config.yaml
n_layer: 8
d_mlp: 3072
activation: "tanh_gelu"
norm_place: "pre"
positions: "rope"
rope_base: 10000.0
tie_embeddings: false
parallel_block: false
init: "uniform"
init_std_qkv: 0.0273
optimizer: "muon_variant"
steps: 6200
Each number is 50 + 12 x the weight over its row's rms, rounded and kept within 0 to 99. Layers, rows and columns count from 0. The size before them is the row's rms in percent of the matrix's.

# o: layer 4 attention output (transposed), 768x768, rms 0.0562, rows 202-210,265-273,329-337, columns 0-191
# v: layer 4 attention value, 256x768, rms 0.0461, rows 74-82, columns 0-191
o265 100:32 42 46 46 57 42 56 61 50 49 48 62 68 47 56 60 37 50 34 71 39 59 43 42 29 33 40 37 70 54 57 56 65 53 48 43 44 38 42 33 30 46 52 69 49 64 69 33 59 58 49 57 68 61 57 52 55 51 65 44 48 34 45 48 44 75 50 58 51 64 50 60 51 33 41 39 71 60 46 45 43 51 50 47 69 26 60 50 57 43 52 41 29 61 75 44 58 56 57 44 57 33 60 51 39 43 41 59 43 47 34 49 52 45 55 61 49 47 49 63 35 76 54 37 61 50 56 44 55 47 65 55 52 59 52 60 64 71 45 63 45 80 62 62 61 65 39 39 51 39 73 41 56 44 57 50 57 62 55 27 26 51 49 59 38 65 60 48 68 45 37 65 35 40 40 55 44 50 60 46 55 46 74 42 57 31 45 49 54 54 45 51
o329 103:66 43 66 51 56 40 45 48 36 39 55 48 31 51 62 22 67 43 51 44 49 49 64 47 50 44 48 52 38 62 60 41 54 50 50 28 76 21 47 27 52 79 54 43 64 44 46 48 67 67 31 51 59 71 49 67 59 55 63 47 37 50 55 62 17 60 34 70 45 52 48 70 59 43 51 69 70 51 56 37 46 39 25 67 49 35 47 54 60 30 29 34 46 20 52 34 47 44 51 53 60 62 18 63 55 48 47 80 71 49 55 62 36 39 47 38 59 42 36 62 28 23 22 43 47 31 45 43 71 48 49 48 42 46 57 65 40 40 54 48 55 38 55 53 63 60 57 61 55 47 35 51 46 54 48 40 42 51 29 53 54 58 60 64 74 53 70 42 51 62 50 70 44 45 38 48 34 52 73 48 53 45 51 25 37 60 51 47 45 34 46 52
v74 102:55 57 35 66 50 47 42 40 52 42 61 54 47 40 46 55 27 53 34 60 68 32 56 57 33 38 56 42 65 62 43 50 50 70 45 49 26 51 41 46 45 64 29 81 41 65 69 32 26 67 43 59 30 53 63 54 58 64 39 46 55 53 30 53 60 50 54 30 70 57 52 58 49 42 58 55 40 33 56 64 54 37 52 55 55 34 20 59 61 62 32 51 51 50 34 58 50 61 55 39 42 59 20 68 59 41 52 52 30 48 49 63 52 52 40 73 32 67 70 55 59 53 52 52 37 56 46 54 37 66 60 49 66 63 57 50 65 59 37 67 55 52 46 17 65 61 51 45 48 51 35 38 70 50 63 36 54 60 53 74 74 24 42 41 34 42 44 53 36 58 56 49 53 57 44 46 43 61 62 42 45 47 62 57 45 63 28 54 66 44 52 50
o202 094:53 52 66 46 56 53 52 49 65 50 53 51 62 80 49 70 62 46 50 67 24 46 32 54 55 30 61 46 16 51 60 46 39 58 57 63 57 21 44 41 30 25 66 34 69 30 46 49 49 55 36 59 58 52 50 54 51 63 54 63 50 54 49 62 54 50 44 49 25 51 81 52 40 36 61 35 44 49 42 69 69 78 52 36 62 74 65 55 46 52 31 65 30 47 49 46 65 55 50 51 43 42 51 41 46 35 80 59 69 49 49 55 62 26 39 37 35 48 47 43 68 39 66 60 44 32 51 51 68 30 47 44 72 43 42 48 47 35 59 48 48 56 62 59 37 40 43 65 64 57 54 65 49 47 50 49 52 55 63 25 23 48 54 38 40 38 57 41 41 52 37 51 49 41 45 34 41 41 49 55 53 60 49 26 55 55 52 60 35 66 29 53
o266 103:55 43 57 44 60 59 60 51 29 63 37 54 44 56 55 57 25 58 46 44 50 50 36 33 47 54 54 44 43 43 34 76 46 42 52 48 40 69 65 49 64 45 42 40 38 55 41 54 17 56 47 69 59 52 42 67 54 56 54 50 57 51 27 37 34 40 53 49 56 49 49 47 45 50 39 46 49 50 53 33 28 49 45 65 36 52 62 43 32 47 75 36 38 32 56 62 55 57 63 64 37 63 54 43 52 45 55 27 38 66 56 44 40 71 62 36 67 56 57 62 52 44 41 34 46 63 27 35 27 52 49 40 43 74 49 55 58 63 50 47 50 51 34 57 40 43 48 58 43 42 65 39 44 62 58 46 35 64 54 52 52 69 39 53 51 60 42 31 42 47 53 54 64 58 65 61 42 61 45 57 56 50 60 52 60 46 81 41 62 66 45 57
o330 103:48 63 44 30 45 32 58 42 43 39 51 42 38 29 76 47 52 39 49 51 68 62 64 28 46 63 56 39 51 49 77 46 68 33 49 32 52 50 60 50 75 63 46 46 44 49 50 42 56 34 47 54 46 46 53 65 35 49 52 59 43 45 39 39 38 46 40 59 31 64 32 50 56 64 36 41 63 56 62 48 48 65 34 35 28 56 57 45 40 50 60 51 48 47 39 44 40 69 44 53 56 34 34 61 43 32 36 46 60 65 60 61 37 62 40 77 65 37 23 40 60 52 53 47 52 46 62 62 54 47 21 52 55 25 62 25 68 71 32 60 74 54 45 62 48 50 64 47 54 32 37 93 21 42 56 92 46 36 56 60 46 56 44 53 69 58 26 56 50 45 21 70 52 39 34 71 63 61 73 40 64 47 37 46 18 48 55 31 51 49 52 50
v75 105:57 46 52 34 63 65 44 54 61 59 51 69 16 63 23 51 58 46 59 55 61 39 33 63 54 53 64 49 52 70 47 53 43 36 44 49 48 27 38 40 46 50 60 50 49 50 33 25 59 42 43 74 44 35 46 48 52 63 39 31 62 52 72 40 60 62 53 26 40 40 72 43 51 50 43 63 48 34 45 72 67 51 50 47 66 58 52 32 49 63 28 62 58 71 43 51 44 76 37 43 44 43 49 66 56 61 15 84 55 50 40 44 49 28 44 52 70 50 55 48 45 30 38 60 62 58 43 36 46 35 74 48 52 58 46 43 54 79 74 45 36 76 50 70 82 68 79 37 49 33 39 55 35 45 54 44 57 42 64 39 44 53 55 66 63 69 37 55 53 48 51 46 54 35 64 76 70 48 44 67 55 58 35 42 96 48 73 32 50 38 61 34
o203 097:34 38 53 57 48 55 37 47 41 58 40 49 38 42 59 78 44 32 40 41 39 56 73 65 66 36 49 45 41 49 30 51 53 66 40 45 42 57 41 46 43 51 48 50 47 45 74 72 32 62 66 56 49 67 52 60 51 51 34 71 63 39 57 39 42 50 60 67 34 59 29 21 60 69 63 37 68 65 61 32 46 48 67 55 59 52 54 25 43 49 55 24 39 29 51 28 54 40 62 53 46 74 62 53 31 46 62 23 59 55 66 46 52 57 50 69 42 65 52 58 53 55 54 38 48 45 54 37 44 61 44 19 41 58 53 55 33 42 29 55 60 46 54 63 59 43 29 67 55 73 61 68 26 73 35 45 37 33 63 70 52 47 56 57 50 72 24 42 56 47 57 47 39 48 19 43 31 43 54 50 45 33 72 56 53 40 35 47 49 59 39 50
o267 106:60 56 51 44 61 63 60 51 27 38 59 50 55 56 45 43 41 74 47 50 69 47 50 18 63 60 41 64 74 47 44 50 56 51 38 64 42 52 55 53 46 38 85 52 39 59 61 23 53 52 42 32 55 47 50 53 27 60 58 35 61 67 45 59 38 52 34 35 64 53 41 52 37 43 53 50 33 31 60 71 39 34 45 51 59 63 44 48 56 46 44 65 66 53 39 30 53 43 41 31 51 28 60 31 50 55 52 68 36 33 49 68 53 41 49 75 52 64 40 43 42 43 43 51 54 73 61 43 76 38 35 64 54 28 46 43 50 33 60 34 21 38 57 28 32 57 50 40 65 47 54 39 46 63 49 68 49 53 37 75 35 37 43 53 82 64 63 48 37 43 65 67 34 66 64 61 48 65 30 73 53 74 53 64 55 49 62 69 41 37 54 45
o331 097:60 52 56 57 53 43 35 53 47 63 67 64 52 50 46 37 59 64 57 50 49 53 69 47 43 64 51 66 50 47 52 24 36 83 57 50 52 63 51 31 50 46 64 48 69 34 30 47 81 45 42 34 53 57 45 41 58 45 68 65 35 43 33 69 59 54 24 57 17 55 49 61 43 46 43 42 42 45 69 55 52 29 40 57 33 54 46 48 54 50 55 66 67 45 60 66 55 44 48 38 62 38 52 66 35 52 44 56 33 47 59 62 69 51 56 32 26 26 47 35 55 61 50 60 50 60 56 51 69 67 29 32 45 34 54 47 53 70 53 38 38 42 46 39 41 32 40 41 34 61 24 52 55 44 74 38 39 44 27 17 42 43 62 45 51 41 54 59 59 62 48 26 44 57 58 37 55 58 60 35 27 65 45 32 54 54 44 54 47 60 41 36
v76 097:51 48 52 59 33 48 52 49 59 63 51 45 53 54 47 46 62 27 41 48 56 58 35 40 47 55 61 47 62 54 33 68 56 36 59 46 48 37 45 42 25 58 77 67 67 41 78 55 66 40 58 52 46 55 55 59 73 48 59 74 52 46 54 59 43 44 46 49 70 58 61 61 35 52 47 61 67 17 50 60 58 61 55 53 59 57 42 63 42 53 42 27 40 56 57 33 47 65 64 48 53 66 54 53 40 66 50 64 54 43 34 53 53 43 40 41 29 36 59 43 57 58 42 48 65 41 52 36 36 64 51 41 42 59 38 42 55 64 43 39 69 46 44 47 46 51 42 56 45 45 71 48 37 54 40 57 47 44 57 48 38 43 55 37 61 33 58 54 50 56 53 50 44 50 44 56 47 40 41 56 26 57 59 32 37 59 55 54 47 53 34 50
o204 097:47 52 44 43 56 54 42 43 61 30 47 50 53 39 44 53 46 58 32 42 55 39 62 40 49 24 38 60 54 57 62 40 72 46 50 53 63 32 58 79 63 53 59 64 43 34 44 63 46 64 52 60 60 28 57 15 69 47 56 53 68 57 29 67 53 50 45 49 38 50 26 58 52 46 60 51 41 53 38 50 62 42 54 19 33 42 54 55 63 47 60 47 56 46 40 52 23 52 52 57 71 53 37 40 34 38 35 47 41 40 58 42 60 50 61 43 54 41 69 64 29 47 52 44 55 71 53 42 55 56 57 53 41 39 37 64 61 39 49 61 41 46 43 39 48 36 55 51 54 57 46 37 36 53 46 36 54 15 50 64 48 53 41 42 45 68 45 48 56 43 28 45 45 26 58 41 57 52 52 68 65 54 60 44 55 51 68 50 66 58 54 50
o268 095:51 60 46 46 31 69 60 58 40 46 46 48 50 42 65 36 82 66 38 49 68 36 42 43 50 60 41 55 40 62 59 76 41 56 50 50 45 74 42 36 61 11 47 55 60 48 30 52 44 57 28 42 28 74 43 61 46 62 46 25 55 51 51 30 19 74 58 60 62 66 70 68 73 42 33 47 35 44 27 46 55 66 32 55 56 68 55 57 27 41 36 84 50 59 47 50 42 63 46 76 42 55 68 39 75 65 56 47 39 62 54 59 70 55 55 69 71 56 44 74 61 61 41 57 62 55 50 67 43 42 33 43 49 47 43 53 57 49 27 71 43 68 56 55 55 38 45 59 72 30 64 75 43 50 53 63 47 56 51 65 39 39 53 72 46 39 36 71 62 45 56 50 34 45 52 49 73 34 54 39 48 49 47 31 61 45 24 37 48 39 45 54
o332 103:50 47 64 50 59 61 60 50 40 59 69 41 40 56 53 66 36 43 67 52 44 45 42 54 55 52 54 50 56 39 52 48 37 71 64 51 41 42 70 30 51 57 50 49 18 47 36 53 45 39 42 19 74 47 49 57 45 44 51 61 34 56 40 60 58 37 50 52 43 45 76 67 39 75 83 59 52 60 70 39 34 51 68 62 36 72 43 46 60 57 52 41 52 38 53 53 75 44 41 52 38 46 60 68 54 54 47 65 65 55 62 47 31 60 55 41 49 55 44 35 39 56 61 52 24 51 62 59 62 63 51 50 52 56 61 38 65 77 64 69 55 51 38 43 72 53 34 74 41 46 53 57 67 48 55 28 51 75 35 52 64 42 41 46 42 37 72 24 21 51 62 44 54 62 50 55 41 62 81 44 66 43 44 67 58 41 65 57 55 44 43 60
v77 100:42 50 77 47 27 75 52 39 56 25 40 34 54 59 51 58 76 54 60 53 50 49 50 47 52 52 41 57 41 54 35 38 60 37 58 38 57 58 47 55 58 55 68 62 43 51 47 38 39 27 52 28 50 46 39 53 42 54 54 55 57 54 38 42 45 38 48 44 22 77 56 49 56 63 49 52 77 56 71 74 53 40 51 49 54 47 56 37 72 58 48 36 44 55 59 59 62 60 57 27 47 64 78 51 52 53 40 40 72 34 45 41 59 66 51 51 35 55 69 34 59 54 58 37 60 32 65 64 67 46 71 45 53 70 69 65 75 53 50 63 44 53 32 73 52 52 32 48 57 52 50 29 61 60 52 45 68 61 46 45 54 45 55 65 74 41 33 34 54 56 44 41 45 56 44 63 52 36 66 77 39 56 50 52 51 71 45 58 51 49 62 46
o205 095:76 35 59 66 54 54 80 67 44 57 44 62 59 52 46 44 38 52 62 28 44 46 48 53 51 39 58 50 68 57 68 53 32 76 59 40 42 40 60 32 30 54 51 22 51 39 60 74 64 50 48 30 34 34 71 44 61 56 38 62 38 58 46 57 74 41 66 51 49 20 55 51 65 66 56 36 43 47 55 45 45 45 33 47 44 37 31 47 55 48 45 45 38 58 61 23 56 50 36 64 50 46 63 54 54 45 65 49 35 50 63 50 47 32 50 60 50 41 48 20 51 53 65 49 55 49 51 51 58 28 54 39 34 53 47 57 41 50 52 68 38 47 43 22 58 54 62 45 31 48 42 50 43 55 59 50 44 52 41 47 29 52 43 53 72 60 46 76 39 35 48 63 59 27 49 46 35 67 38 48 50 32 42 38 51 39 62 61 36 63 38 50
o269 099:31 59 55 30 65 57 58 66 51 39 59 47 50 49 54 40 71 63 56 70 50 62 39 61 50 50 69 56 52 63 68 65 58 58 41 56 58 72 42 44 36 13 50 63 36 54 56 77 43 37 31 44 46 36 46 61 54 75 53 41 53 48 59 41 45 67 43 49 67 43 54 49 50 34 52 44 54 45 40 62 44 43 66 67 56 45 39 71 53 35 49 50 42 54 47 44 58 56 77 20 55 57 53 48 54 28 56 64 58 42 45 47 77 52 51 75 67 65 56 73 23 57 58 56 63 54 34 64 40 62 58 53 52 41 61 41 51 38 48 49 45 56 52 59 37 57 51 51 59 53 49 51 28 51 37 59 52 43 68 60 47 63 49 51 43 79 39 57 44 37 46 59 45 68 58 28 60 40 43 43 50 31 64 58 47 50 53 54 46 52 39 63
o333 103:41 54 46 62 42 57 59 52 62 44 56 57 51 44 55 52 58 39 47 33 57 40 39 53 23 45 60 39 53 50 50 55 56 39 48 41 47 55 46 66 67 54 50 66 46 59 35 52 58 60 64 74 66 50 40 42 47 58 74 22 52 51 59 58 52 71 74 41 48 49 64 55 31 31 29 63 42 46 38 46 58 45 64 68 57 69 65 70 46 49 63 45 56 62 28 64 55 58 44 52 59 68 55 47 76 64 59 40 34 34 42 53 31 45 43 46 47 37 42 73 43 43 56 36 33 47 26 25 46 31 41 73 59 54 28 50 38 53 55 52 45 30 58 61 30 55 38 41 54 59 51 39 41 33 31 59 48 65 40 47 40 53 69 53 22 39 26 74 81 51 88 59 55 47 54 48 29 44 32 46 49 48 55 68 69 45 36 54 55 57 28 36
v78 098:50 47 57 63 37 53 42 41 62 48 54 52 53 54 81 47 51 69 47 49 48 67 72 56 45 50 64 53 64 74 54 59 33 53 48 60 39 54 58 33 66 48 47 56 48 50 48 32 52 47 56 67 52 55 21 42 66 29 69 38 59 43 45 66 43 75 55 45 45 32 53 52 35 62 59 50 47 38 68 58 48 25 54 45 44 50 40 46 38 53 51 50 38 49 68 35 49 31 50 33 37 51 43 38 56 42 68 76 57 38 27 50 49 50 56 51 35 38 65 46 50 55 62 56 58 56 47 42 58 84 43 47 39 34 71 52 31 66 30 68 33 40 54 43 40 61 71 37 76 46 51 67 53 54 42 66 48 39 41 41 51 54 53 62 36 43 63 51 34 64 54 58 42 52 52 49 64 64 63 57 29 43 43 43 66 42 39 41 46 59 32 60
o206 091:35 61 45 42 42 43 58 49 43 67 41 52 44 61 37 42 45 41 51 58 49 56 71 55 65 73 56 52 44 58 49 58 42 48 67 48 43 48 33 61 51 42 59 28 39 41 61 47 25 49 34 51 51 45 37 45 51 52 57 53 47 61 41 70 56 44 45 45 34 51 26 39 55 38 52 17 66 49 48 48 81 67 55 60 47 57 47 64 68 48 53 43 47 52 54 38 47 76 67 32 40 55 67 45 45 52 45 54 15 42 42 45 50 61 25 36 61 68 50 40 52 65 66 56 33 45 49 54 53 61 62 43 58 66 45 36 69 48 55 47 62 46 64 68 44 43 30 79 47 79 42 33 41 19 32 47 45 54 58 20 41 41 44 65 64 47 52 45 74 38 73 37 50 79 57 55 61 45 56 50 59 55 55 55 59 45 57 51 56 67 64 56
o270 096:62 87 26 52 49 73 66 36 31 66 44 49 64 56 43 55 52 61 47 50 44 40 30 52 50 40 46 43 32 57 61 58 38 33 41 40 21 64 80 67 32 52 49 41 58 37 57 68 44 52 53 47 51 46 60 50 57 43 37 33 66 42 55 49 58 40 44 57 31 37 73 48 61 32 42 75 33 55 43 56 50 41 40 47 68 58 58 35 56 50 53 59 71 55 42 65 41 58 48 37 54 29 44 54 43 53 50 44 40 54 77 42 44 64 56 71 38 50 59 40 53 39 41 26 79 50 37 19 44 43 80 34 53 60 48 60 38 53 58 56 68 56 36 62 59 48 43 43 60 35 41 57 56 57 65 75 34 51 57 65 41 41 45 53 47 47 48 48 35 49 32 38 63 42 46 34 59 56 68 32 58 41 58 29 41 50 43 53 46 34 52 43
o334 107:46 54 38 53 41 55 38 58 54 44 66 57 49 22 39 43 62 51 42 38 66 32 36 58 43 46 44 57 32 41 51 54 47 54 42 42 59 59 60 35 42 38 39 42 60 57 49 59 64 70 75 43 45 35 57 55 46 43 22 46 77 34 69 64 55 37 55 48 53 55 69 51 55 73 45 44 47 54 50 40 48 77 42 75 54 29 46 55 33 54 31 31 40 51 50 47 49 36 47 58 60 57 43 82 47 45 45 22 52 46 66 58 37 45 53 58 58 21 23 32 43 49 25 49 77 65 53 52 52 39 30 54 31 45 47 64 32 49 55 57 44 53 55 51 38 56 38 30 51 27 54 43 47 25 50 49 40 52 43 67 44 36 49 44 35 43 38 46 66 38 48 64 54 36 56 63 41 40 50 56 59 69 42 72 57 58 52 57 37 36 56 58
v79 101:44 41 55 44 48 39 46 47 49 47 14 46 27 54 75 54 58 41 63 63 53 48 32 52 55 43 71 42 70 53 51 53 60 50 65 34 54 47 40 40 42 47 51 45 50 62 38 33 50 40 28 50 46 65 46 59 41 49 47 48 48 27 55 62 55 58 47 55 43 45 44 74 52 24 27 65 64 52 56 52 47 59 59 46 58 47 59 65 54 41 62 49 65 53 56 40 61 62 74 48 64 48 57 42 37 68 51 53 41 68 56 41 69 34 50 83 55 48 48 50 40 44 61 48 61 53 51 60 47 34 66 48 31 38 52 47 51 69 55 49 62 47 61 60 61 46 45 59 35 47 53 38 51 54 90 44 41 40 31 55 35 51 34 37 49 51 57 52 51 52 39 44 51 38 68 44 35 32 54 63 61 50 34 36 32 39 30 44 56 68 49 83
o207 095:63 51 42 71 59 76 36 46 62 40 71 40 77 55 24 45 50 37 28 48 54 51 48 58 43 30 48 31 37 39 61 70 50 55 51 60 46 48 54 28 52 38 48 58 45 56 55 24 70 39 35 49 46 33 49 43 55 48 45 44 77 58 37 61 57 67 34 33 91 54 65 48 29 48 47 30 50 58 61 48 42 52 47 54 54 57 39 66 38 61 48 55 45 50 21 35 43 59 63 37 45 57 57 67 56 60 49 38 57 43 54 53 49 49 51 45 32 50 49 41 75 48 58 54 55 61 35 64 45 44 56 38 59 70 44 75 41 28 33 53 66 48 16 58 40 57 55 41 72 53 49 39 33 48 42 44 27 69 61 49 70 56 70 40 36 50 48 34 40 41 53 42 49 48 38 44 74 50 39 52 64 49 49 56 47 38 48 77 19 68 61 59
o271 108:46 30 73 55 76 64 48 56 48 30 50 36 34 45 50 49 45 36 49 47 55 56 64 59 49 58 68 71 45 54 25 57 59 36 55 62 41 52 44 62 41 52 41 51 47 51 44 49 51 56 59 55 53 45 18 63 65 54 53 47 37 73 66 49 36 45 52 60 38 38 62 52 61 25 54 52 50 26 39 60 38 49 56 50 55 56 53 48 54 43 35 42 50 44 76 58 50 49 31 60 51 47 58 38 48 49 51 41 59 60 44 60 68 43 47 53 81 44 57 85 44 54 46 48 55 45 55 46 35 39 39 29 68 50 67 53 38 47 78 69 45 26 75 66 45 38 59 50 39 32 35 14 47 47 59 74 67 47 47 42 38 61 68 49 52 50 17 74 70 69 84 41 49 55 63 66 22 58 59 58 37 47 38 67 45 52 48 70 51 48 51 47
o335 102:44 64 32 45 46 52 57 37 27 41 58 47 44 47 39 63 42 50 51 40 36 42 57 39 37 57 36 49 58 37 69 42 46 65 41 41 64 40 53 56 60 65 47 51 54 58 55 62 40 49 55 45 45 30 33 58 47 60 56 67 66 42 56 77 40 48 62 57 59 59 48 60 33 60 42 72 54 42 59 34 56 40 32 52 50 63 33 75 37 69 66 39 71 36 58 63 37 47 29 50 62 26 23 49 67 41 46 67 31 47 52 62 18 50 44 36 50 35 65 66 34 55 33 33 47 43 46 47 30 39 39 66 54 46 53 45 61 47 36 58 44 49 34 34 45 65 55 43 59 42 21 60 50 48 47 37 60 61 62 75 60 52 60 66 76 53 57 50 62 67 44 46 58 56 28 58 45 53 45 62 45 57 45 50 36 31 65 55 67 48 47 43
v80 101:48 55 49 35 40 32 59 48 49 72 63 50 32 62 56 44 61 53 53 45 69 38 47 39 75 58 79 54 59 59 13 40 39 53 62 40 64 65 46 37 68 59 61 53 50 48 54 27 42 58 53 45 38 36 35 67 32 23 44 50 46 56 54 61 42 42 80 54 27 50 51 66 47 32 43 59 46 45 46 43 52 46 41 42 76 41 66 52 51 59 35 43 52 39 51 41 37 65 62 67 50 72 30 48 50 82 34 47 50 46 32 42 39 54 60 21 51 31 63 30 41 59 48 42 72 55 50 47 47 30 56 48 46 52 53 65 45 41 57 49 73 21 53 29 39 47 24 38 45 68 32 47 60 40 50 41 56 56 55 51 55 67 25 54 62 62 45 41 54 53 38 61 68 47 72 47 45 44 64 60 55 48 59 36 58 61 44 47 40 51 52 43
o208 090:41 69 51 59 47 62 64 45 64 49 49 70 63 48 38 60 61 69 82 47 40 56 50 58 29 47 47 44 47 40 56 49 48 61 45 60 46 58 51 71 24 25 45 48 53 27 47 55 53 46 39 55 51 70 51 52 55 59 47 47 51 57 59 33 36 50 53 40 64 48 45 48 68 57 37 39 41 44 38 49 60 47 47 65 36 64 31 73 79 45 43 59 48 46 46 51 28 32 26 45 80 57 25 47 45 50 69 31 39 61 62 64 55 65 52 52 44 52 55 46 43 49 52 40 59 56 59 67 47 51 41 58 33 23 44 49 73 62 57 71 43 51 42 57 59 47 53 66 36 41 59 64 65 41 47 64 48 53 40 58 56 27 89 40 39 34 44 51 55 49 43 45 56 40 33 52 71 54 33 55 47 32 41 57 30 36 44 51 64 65 29 68
o272 107:50 48 55 62 50 38 58 50 40 32 41 35 47 42 41 49 43 38 46 61 34 62 43 37 56 28 48 63 29 52 46 68 42 50 39 48 55 52 61 54 75 63 52 47 68 34 59 44 52 45 59 33 57 55 31 53 32 43 64 64 56 53 48 54 48 61 53 53 47 26 33 43 31 45 49 53 42 71 44 18 55 34 69 59 77 50 49 41 44 48 57 65 69 73 45 51 51 63 67 39 50 37 44 62 51 28 41 63 35 44 41 61 33 59 60 17 47 60 28 57 58 48 59 34 35 63 49 47 39 62 34 55 47 38 53 56 17 51 52 53 47 57 56 55 47 52 47 46 51 56 65 44 48 52 58 37 44 27 32 51 57 50 44 59 71 31 65 41 61 59 65 48 58 46 53 43 48 60 40 55 36 82 56 51 24 51 38 48 30 45 56 48
o336 099:40 34 63 57 51 54 52 61 52 49 53 56 29 34 46 50 33 46 48 66 64 41 40 62 29 48 52 50 54 36 58 64 58 29 27 44 34 51 37 41 46 55 55 60 67 48 55 74 44 42 57 48 40 39 56 43 56 44 45 46 52 37 43 63 59 51 38 61 61 65 68 42 53 66 66 36 54 49 51 44 39 58 61 67 46 50 56 24 68 52 52 50 50 44 51 32 53 38 77 29 51 42 62 37 47 42 51 60 43 61 28 56 43 38 65 51 71 59 35 67 38 44 73 48 44 31 44 61 71 80 49 48 45 60 38 53 64 34 46 50 41 41 53 63 38 44 54 36 81 55 64 50 27 41 43 51 41 53 46 41 44 48 37 49 48 65 34 39 34 27 42 66 53 58 57 44 57 58 63 39 50 42 48 37 48 55 46 59 59 65 45 59
v81 099:42 16 44 75 40 55 55 44 39 54 51 70 53 59 39 60 54 53 55 67 43 46 61 46 53 58 39 70 36 40 51 54 49 43 42 66 57 65 58 40 36 38 65 57 51 58 48 65 66 42 54 46 50 37 52 48 46 52 58 44 69 53 47 41 58 45 57 47 55 47 48 68 70 53 44 52 45 47 53 37 56 73 56 52 53 32 53 46 51 68 54 39 56 33 31 41 32 55 52 55 41 47 55 35 36 54 42 65 54 50 54 60 44 46 55 53 41 50 64 53 46 23 68 49 39 57 56 32 48 54 51 71 62 57 66 60 52 53 64 38 36 52 49 42 57 67 51 78 57 42 55 54 50 37 62 48 48 48 56 55 41 48 43 57 55 64 20 55 53 80 24 30 47 55 43 70 35 50 31 42 39 55 45 65 42 76 56 61 62 49 43 57
o209 095:65 56 47 48 41 59 47 61 11 48 50 37 34 23 69 53 32 38 60 48 66 36 51 49 52 34 54 37 48 45 32 54 51 44 58 50 48 60 36 62 48 57 40 33 48 48 65 36 43 57 40 62 53 65 45 48 45 34 63 47 14 47 54 42 62 45 32 53 56 56 44 64 47 30 53 68 48 53 47 59 54 34 45 52 33 56 72 59 41 29 45 42 63 63 53 43 28 44 45 34 56 54 43 42 48 44 46 53 28 70 37 58 38 55 45 31 49 63 24 31 66 52 50 63 56 38 34 64 49 69 43 49 34 32 43 50 65 72 22 64 69 48 44 45 36 44 54 50 54 49 66 36 31 48 41 69 45 48 46 57 61 31 36 49 29 34 45 57 61 45 74 61 37 44 69 42 29 46 51 71 50 27 34 53 59 52 61 60 54 60 49 28
o273 105:65 63 67 35 51 58 34 71 55 38 59 71 56 57 50 32 38 33 49 46 36 71 57 48 49 48 69 52 46 56 47 54 44 54 49 36 54 55 31 16 54 40 53 50 46 58 51 44 75 46 44 52 26 59 36 51 41 58 49 63 65 51 59 41 42 49 45 31 50 64 45 42 56 60 82 43 33 54 21 59 56 48 71 36 54 40 59 64 43 45 36 69 44 58 62 44 41 53 55 48 33 63 56 50 58 67 34 39 54 54 27 44 71 45 68 48 55 56 45 45 49 50 41 48 60 50 58 26 52 62 48 46 66 59 59 41 58 64 49 37 52 38 40 37 41 59 45 56 48 61 49 59 54 39 64 36 55 66 33 59 74 66 61 18 47 71 34 58 39 39 31 54 59 45 44 49 57 70 37 48 53 38 48 59 54 46 42 53 49 59 61 52
o337 101:31 67 62 37 72 36 51 55 71 38 57 58 78 63 53 41 42 48 32 54 38 67 46 50 36 43 62 25 56 45 63 43 59 55 67 46 41 46 55 49 56 51 59 38 41 52 56 40 45 45 58 38 42 53 38 52 40 61 46 62 59 33 37 60 37 52 65 41 44 54 51 53 29 61 52 29 51 43 61 57 47 62 69 40 53 69 58 52 47 39 44 39 37 69 75 58 50 54 49 54 57 56 57 64 47 39 60 60 56 57 76 39 51 45 52 57 46 34 56 40 55 72 46 57 51 46 55 58 56 39 54 45 54 49 39 46 54 43 56 43 46 61 65 77 43 50 62 36 27 82 41 70 60 50 64 61 47 22 63 32 59 60 32 45 63 44 82 47 52 29 56 45 54 51 38 64 61 43 50 68 59 66 58 56 46 34 15 53 23 64 42 63
v82 104:43 53 49 63 43 59 32 42 49 52 59 58 37 69 47 43 47 50 37 51 46 60 42 38 67 49 47 39 52 51 50 38 61 48 45 60 37 41 55 59 48 57 52 43 31 49 34 38 48 28 74 69 55 43 46 51 45 69 41 30 51 44 44 40 46 43 60 74 25 49 43 50 48 51 57 46 51 43 39 59 47 32 60 50 42 66 44 53 44 44 51 35 46 39 57 48 48 65 52 69 59 48 71 60 31 37 35 51 47 61 51 62 53 70 67 55 59 48 76 41 53 38 42 59 18 72 28 51 46 54 46 68 60 51 45 59 41 58 78 26 37 37 44 58 48 41 33 54 71 48 59 89 41 59 59 40 52 37 46 50 48 48 55 64 44 43 54 56 67 39 54 51 43 51 52 68 74 44 44 46 54 46 43 25 34 57 60 53 68 50 40 26
o210 097:61 42 69 40 55 55 44 57 66 63 36 31 42 60 63 50 42 41 64 48 56 28 56 48 69 58 35 49 35 63 76 47 66 33 59 53 61 39 36 46 42 58 74 58 41 32 48 66 59 27 40 34 47 45 67 59 53 64 58 64 65 39 45 49 69 46 24 34 59 55 59 38 51 63 36 49 31 37 67 41 56 46 36 45 35 45 60 61 63 73 40 66 49 56 47 37 45 19 48 51 46 45 43 62 49 23 52 49 52 64 34 26 55 51 46 61 43 64 42 80 48 50 61 46 43 57 57 61 37 63 64 39 50 54 36 47 60 61 44 55 62 43 53 30 51 44 52 75 49 43 28 57 46 43 59 28 50 45 34 69 41 68 50 50 44 69 53 58 50 45 62 38 43 56 58 27 24 57 62 43 39 64 72 64 72 57 70 45 32 46 39 65